Weights of a small GPT-style language model, trained from scratch on English Wikipedia: a variant of SOAP for these matrices, 3556 steps.
Each number is 128 + 24 x the weight over its row's rms, rounded and kept within 0 to 255. Layers, rows and columns count from 0. Numbers have three digits each. The size before them is the row's rms in percent of the matrix's.

# layer 7 MLP up, 384x96, rms 0.229, rows 160-193, columns 0-95
103:119109163117105112194171200139117105140115160141128108136093109136147081162129122147125092099141139125172138138120139118130132134157111113111138133128082070126170129122123142122110131129143136129118154120101126120133159166144186136147086144131103122156118084106118159122112110146157099146
097:133159087130140155135089143140143174155113148133119122127144130114135092118151141148108134133091161123111139118099127171106096096171148128117171119119167186145099103137131132120123065098123105135122157122128153071133149135113111117166119096105083133084140113139115139128142130154109096170
088:082131161120139129123127102139177118095134168107117156132153138150165138131100109148158136091096122092187103160145103177113112142139147090138106168095142167152144153144129126111124091112110102112138126114142160105109109095116126154110143149166153106150117120143148101138109072134150129115
101:144146123176153125149123160116136106156086129147132088054119101139158147103157132138182124129141088094156111140152048121121124147121121139150155134161082129129095136125145096120122119096130110128127095146129078137103138149154142104129120132114159153130120105129123109108115148142101162136
101:122134090057134113141128116129090162121157143119097146206154133107132099172171130096144151110109121118134143157117109110105133099137132145125155175087106153142144117145102179135160125114103141155125157112128094119152154110103138103144108127083115146102124097126111137108137144129111106144
098:134146106128172138088079120098134156132123121107148153132116131144197120126114121134138087121179090109111148165108155144119138136121107117177098133090103126133148153107146143108128057112111157155141117111114157149133145105138166121099106143139152130158128135105098169113137127135173138098
097:086162080151112114122158107116107126114096159118130151110138119119135155155155139106176119147104126085102167155153126156134131171111120136127121140119092101131122090115119134100137111156143113152133103138163091136127126137146160134124134166162163145140155117190123119187087091143114124159
101:142098125120149095148126131121104099172120112147121125165141114127125148105113140130151115125143151108109155075085106114109133115139105120152102146147141078117116080108135183081120154103132160120152126144120147119175138129154119172136170128127113107103146138111127121077148169157109189119
111:108161137122110105138146102111138141118140110124135097118130119118125088113131138131183113102154111124135148128183156139109115132102113139140116158097140112094082089138096172117133121124162151150168092145083103078098061090101121119147148150120168094138125126107137147136125166107146147140
084:147114152156120155120131129075132113126138128117144126115114147137135146128152105134143144136109080090117152118115124148125101104144106182147162150187147113120165121139117165134139130083105138125139161155151130175109133068142125108087113084154114144157119098092174113142091130116101128089
095:120088152138154164125144086119102090146094167089088140099138116120091131141150109121157123131121096120116136122154121138110101108081136082150139152133154147114119126168159098122136165138180093120140126095117123122140103098189136120128147096108117156110159103095173139115119113142137109157
100:130079153181131138105133121099116129184119138114126129173135101098171118150141174120128077097112153114114100134126157154122118124135103170143141111122102126106127109149114167131081124119179112119123134123107134144133097076107108067127140097122105133164125124115158124132108129108158096105
098:154108117129120107154165085098074132061164148136127111151121112151122081118125124132115146157128153134114122150123128128181058132151181149150097128127167149132124135143132156114111121143126112155102156140100092145149142111143165133151137129098121130122143104123097133092115117072147129119
112:144128102132140170145117125117101182132144128120133118080114086137181103142154175082103140109116149133103102077122101138136145122112174111104141153148109098138104113171117116149135105159158100141129105153164146120087098109130138144097113134131166138107129088136116150169147134104162134123
097:163143111117098142149131136122096164139099098178123165141151160138135163144167113109124102128108155155143146130149144118129124123142161129098086105097133113078126116104141126142161103066151119080069113140100088109120151141105122135127109131135098141132109076119169162132115135122139126101
118:126123116132143154097085137181127107087107060138088148126194115153172139093119142130159138091124135126132125119117138133135086134124170107116116095091110140119151131130125129143107173132173134128101118145099142133136125080127130130115131147143138118139158115127131115120144151117048148150
111:128114125134132149091128103090154130129136156107119115119164135108173114098146104119139094097110121104099135161107111153114116128129133101092118156082130110129116132121132153113150127145091129150193094153182116113173151132143165082094122175109117132107127120140089177144121159125092121117
093:097140106103151141113112155117127113149101128109107143152146121135171095113096171129135135097125100148114105089147132154139102093085180111176121131150152152126173144171119090143117131090129082128115159112125136117128164160093162116127105104108125112137130124116118170110120116177109085139
107:110147105144135140148145093142079113155129115159160137125152148127132118131130156110100117142129157119134087135119095143084092111150112115134143132152116154107125154178152088121146128073115092130110151101083120073082134096170166104162138141116101136125117158141151106112128131095123098164
102:125143143102146185089138174174122127106078146120129125126151117099151134109118125152095101159165166095127118146111138155088098094108098146114148145108145131141134094100118132111150147107114145129089156110103104127148148115142152166161119056115144150107101146141118128123126144145174141129
094:127106108133104152138103135161146136136090138157147152137155146114121118112140098105156102110175135136125200114141108115144081142121131167130128101144139104136140081133133072165106162100143110111134113168153125151146107116111105136162143103181125118114171105112080106101117118126119094144
093:116147148150125119164112151111128134160176144138121145145127108125129126110112124104101134144106134135137093167138127169137106136120174126082145099084146131124107192091117157139110116140089109108148169117145098115103096111109175157137170140123129096091132180127121122149121106182117156118
108:172129107113119123116150125114146163122149122127089101114130108086150077156140096097144076089120156130121097146134122117100111108128139125137122148112135129088124075121142089127141122078123148133072130129116124111088100148082156101161173154126172131157113121115129137134108115110109174128
089:154120123128195095136152166090160135141124128115145131106122131156111103165129129134143134147155096109096119109127148152077126157162110126127152164114171184136128130115156146135134150156104127104123159095127124134171129104119179103171114076110122103132144158128163143144123146164141159120
106:099129091131159140162094138134137173108080103142129120121149129134130081134156149133194103092129121143133155122123147147110142115111149123156124116107137142089104142129145141106127096115141086079138116187108151143118154108145122136110167134173135088110136139107127184117085126130091121144
103:152126118141119100144095144097139133092134123102139129126140102124174137124114185134137101118142135147143139131108106095142144115138098142127154136115153120115113129159057114101105142121142130146058149122087136137095137128127073090123141161148094151110117197147135140128130132076131088132
110:144119147148149104112108140124150107174121116122132160114121141123156135135091170128102172135131154072125099130081092177114130121097102165136133145131119096142101125196139097148120147109129147160103113117108110172132094119142122147123130156110115093093091157126135173130158107136089121128
104:122085118150156114132111107153128098113120122133128161060168125133128137120103155100126139134111133131095152086161162154119122126080118119142119105172113149110090176142138094118108179166149156117146144140101110181149147075105157119129121098137134133109118161142156139155102144128127111128
083:179137109063072102084139103100151129143111106129114133143135160136154117117147104138135116134148114115090110125140102105096167137127096126124149113185117113146157111160125104116147156137073117149119132120142159140113148097179130121142136153106101132129110140128110170182093110115145131135
098:163097165121110118170157145122111127154134110148080159125121178123141127109139117105121148129155147102127058118153099139122107114126149150151074114120114119103122151059107108132133143171113187107130112137077143154142128130126121120135149107141125147147112150115133153119109082113156113153
095:126178132149140145117111153124113111101135155098131080131127100172153127119124135101111117154125194094154133102109135123136113168151118146111143162172099112090131145159124143114100110165145107162099110104130130140108112114130163140119141122150151170130143129099081157149080103183129147128
102:145142145082152092115119120138111136161107128105094133106143146165150081105145139096122149151123137107127193131148125147083106113109123133136122085113150120123140154107193114126140149106111129147116128137118135171125092154155145200133115128175092150123146100111142139121100094129137094132
107:112095130129162061132127136174136161137126136102102136134130105127117101121123128118131079153107152158151133090147111142151101158156120132129127142145120122099123102117119138172122127127144086088089140098184067150083124111105103146139123142093194126114120107142129152103114130100150130125
117:137119135109145106124104141135108152112111142071102140167193137147113078131133095142139129133131131119149141148122143153144098152133150163137100121142105122196170143078107138143124145133163127103099120116072152119092132107150136118140084093138111170096112154140104123124094140117116101130
# layer 7 MLP down (transposed), 384x96, rms 0.212, rows 160-193, columns 0-95
106:128126138132132120113122104137128127120129094100109099114103143143159100067094111150153114094125160163144151159195151141111132119095175136141132138153120126130110159124073168168148158134079150124132109131079129138126109136104103124131121125171126165117141135158104130121135104076094132113
103:136144139138147120150070143099139093141118099137132112096112135104116121128112195105137111131156110158102125103173106104116133109124137160143119053154136141115114112143149146154102142106164098157124113095107110112120154110153104116139142160105104119156155161132140122136111128208122137118
086:080137140120109115186128117102134136113117133153174086127087105113132106122116117151098120110177110112095145115109143131106142123121148122108130117115083100101102148122169130175147131137144140102111174144125133199137145088102144084138101138081133113113127153115120137101116105140155160151
114:124136127146148127143125119143132125151152135100089127137157090105102149079150166120185119129140149107116113085087124137095178123118152130178127123091142124169137111113164150109130129139127123099119137101107125087155122163110172107146090157140151132153097140126131113078117130138165135181
105:108130170086088134126158180123143171113093096100144141166136136122131168106068141080132070104158130160096159123132161135157116150116091101136127117141122103144096110138081133173107138144117099140124119139114127133130126129140141125139101147144149121127119111082098101167123115119135122141
111:106123114155097147098128129160145121128096133164132092103125144129112096123131127099134135123107115116138149162142106171138125127160139102182158132124094093163123152142157081169166172115129087105113068167157115139124101153134101126171142145152150140164117123156108118151149152147141114099
095:155134147087107154117127097107155116108150149116158143107123085148192115117115120136114117146116124143142129118106092113135160139111160121126108128174126134097135126127151102179158087147176119102129157099097105132117132107108093125152134115150115149123120149128151139113207155155127128071
107:124157103114173121106090126153111126110150149166115114138103112170145130141111096101116105123121126128151147104138130165152097133152082153107120117158101101126112132131144104125156071148148133120176143106119142135102057112110096108121089149123146143098105151143171172158144158110101120140
108:143140132169123148106145152133126100136156119140114110072131141099171111099120117132130136097130156124115085141139137115100151129160112133124127124147134077128151154120088162123159135143125138112116169114105199140128095117111114126196153148155163143095134157157130156093101142092105095136
087:141142124098097163135104111167152114154122152125099137117110118124116143062090129115116111114179122172123066134146105113099165177104146096146110139112140144146106133094138103147144121168140102113141134098107119113126155146114121152170139150139152144089155078139128092113134115159144123105
088:130125116115108121126133133137164091088143110165129142088089124155119107095129125150119117153127141135117138096066114135154130083169095141131092113132175134140110110109145144129119135153142132112146091114109114153161144117085170120083159132108116072166123161140129111138166149130105087096
109:136174104104127146153121099094124071122150151145087113145096142153144076114129154116136151146117126149126130130170125137121131153109104153131120131151148141075086138083186146098147105136093119176128140140105088156123131101169126128110142134139155123080116096138114153141125156120139162136
097:140134121114131152118127158142138131189124157135154159147115125117114132141100127116152099133125139127139176069159151118134192096110088134120142111132082131096138139166091149142123117139183089109121117149107144108103108136097085110154141125114072147118091161134111134147144097157134132134
111:136093127131154125136118127148151119114117075157117177130141162161113133151171087160138153127086108121128103137127154123107099139120157108116093082155106119135092107136111185131155102151110172082135131116101135173127101115132131133151173100141119089174147107108110136146129135153113136145
092:119094128130120127093099067149110104109060143097130118126111123169167122138118147131133120162105133141120184148167146137126124117119133147100109093162145126140127120160158097134118138131135147148185087153137146130111145150138116126113117103091150152129156098113115065158151109101112140154
117:125141132090177153104166094127100189112112156114147160151135094132149170147148099122131143134122118140123164134136136160120130081096120123094116136143159127163110154166096112148129174113113101121144110091135095118100110132110162168061124113122139159125134153139135113109099136122150102122
113:139162116141161139126110124110127151113147134155094119102142177124126108173157116142158122158140150134110116080068166113094128148123121114134130121123120158072096102155120110092161119142127151127125194135142144143162155117103116114112075101162099124132155095113133113138120131133181138127
102:119165139135120130140119104111162159095158130154173113144139101128119125147120164137117158153152116106104145098114156125079146136143134144109082076124113101079107120129131084104122143121112186131087124167152107140144159090117160140092106130116125118123164128089134107146097090110140129163
100:114099108103125106111106122108141080125106120106096136126079131108159153132148149155150119155110088128093100137123136118115117172149168105123094148151159142182113139103124162117169110116126099115140100115131086131181155113150098167094111124124138122142175082123092108141144124121143135159
096:159160128144150101104084150089113170147137076159162156150144142124146162179159100114141137154075107108121157116079162132159109107154084107132155144096144147114106123157155101098125122127158148137136144145118129164122153142138137128160140132139124099131076108137139118131125132097114111125
099:130141144118108125078160132115095145164145094126146113097105146113135066124105101129141161141099127094149160153140137129109140131186107157136107139092130153133171125085102169153163132111124103120097139109191143134100104113101121104151125139101150119133158154143107111117118156089135123099
092:148147088110135163115113098140118107126100178109121160118125146160161136143141147115187128084125109119121154096133149141143118112121122138146125183140102136149171111157116106136143136155146165097124096140154104164127125181093095162135151167082127129123160132156117114098165144123110099138
117:116149136121126099146113113104110153082170150093140122113127084134100105117149160159149157139118165165115133158174132100144070134115133114103093143152140097141169129085141106167115111133137134116158150145117103135130171167137112179117131088147124160114119117130116134163143122091133116090
087:100116092128183154139136145151089150085150150095148127140105111147084158140119166137149117127137173145156169150170165166153130162103154114122121125123114125103122165131124137140130134111120139110162106105128115094119112112103115126126112122128112158116115113128111109092153195100176089107
115:114154172124123162138155126111143131121199078151162117118141125086164131134141082113101121169092131128123134115141115090129124116132135126142122166119107114131110133115099123147174098141106155103117139123105136141155090131152178134133201131125113161128122137147109149106126097114143150182
109:127153114127130152105159096132088125104118111143113109142109088127130136119131137148139137112148153176124098108101160159123142072148108144127124192111153119104116092135158104080102114123152093144177105164126177092169138113139130133115110120146149137132126141148101130114110158146169156174
108:152145166094132099095164121084154120124074104094137113124121133098106124148177117156132127135119162126111115154143153109117154111146147117145180145132099147132152109135113123074084139147152121140136137143102112133144127134121127133090133128070137169106174164126128143103094120090176126112
093:110154123109094113137113141141137078110136140132158100122152169132121101108161159135136116135106115132120109164154118095172114073184149167119128121089139157183125149082096181136157130085142128129131114097128126158109139126121138142137136158100094152160120150162132110130134141166132127104
082:085140082193146124123119119129106117129117112115141109139085122147092107088075141147167135132137151154080118116129124144114139148105142159133171102108081102173135078115158151130155146180099123108129115115111144132145139134137122115123127140136147125095156110144102099075113134090125122136
103:098150113142135116153082144125173124131142122083117135164165131160112147127099166144127098156135127151121129104094121112145104155135157099160133135094120153151125085150123126128116127150129099109074101131104117158102121094102117128111132118144134151195160084119139137163145184099140101114
097:127143114126140114092134134123134172115150116177128137133145151101125125125147173138091146148136077119118092097093109168122076086107153106105126117133160144080131096110142184157136108105141157145141167127148092136145108136118131088137130125114131141099128180136160142164114150118134086114
109:119122120098104113119122108113140173121110109124144153132116117136143128165140113161161077116134155125139131129134160124087101183119124109122142126132141104062111076170110132123087120162123150112135142152137114116108175094105127110134095132119114120113123134184093136130174134081176154110
110:151131133103172135130136128126097144144128157122090137155133114136112134091081104194140097149126127151165161154121101138131084110145101133123120128139127067120141181114144177107152154139118145112141142133121100110119096127119133110137126130099132141141111197152143085093125120156115095162
110:121129105142145093105124098153092103115106141152125115157103160106112148135123116136087133128134166130120105114179147117134139073147134100088167152115156165154083132091152122154102149124117102154164114111122166111097121153114182171127141123126112130112158117140143127077136145116103082124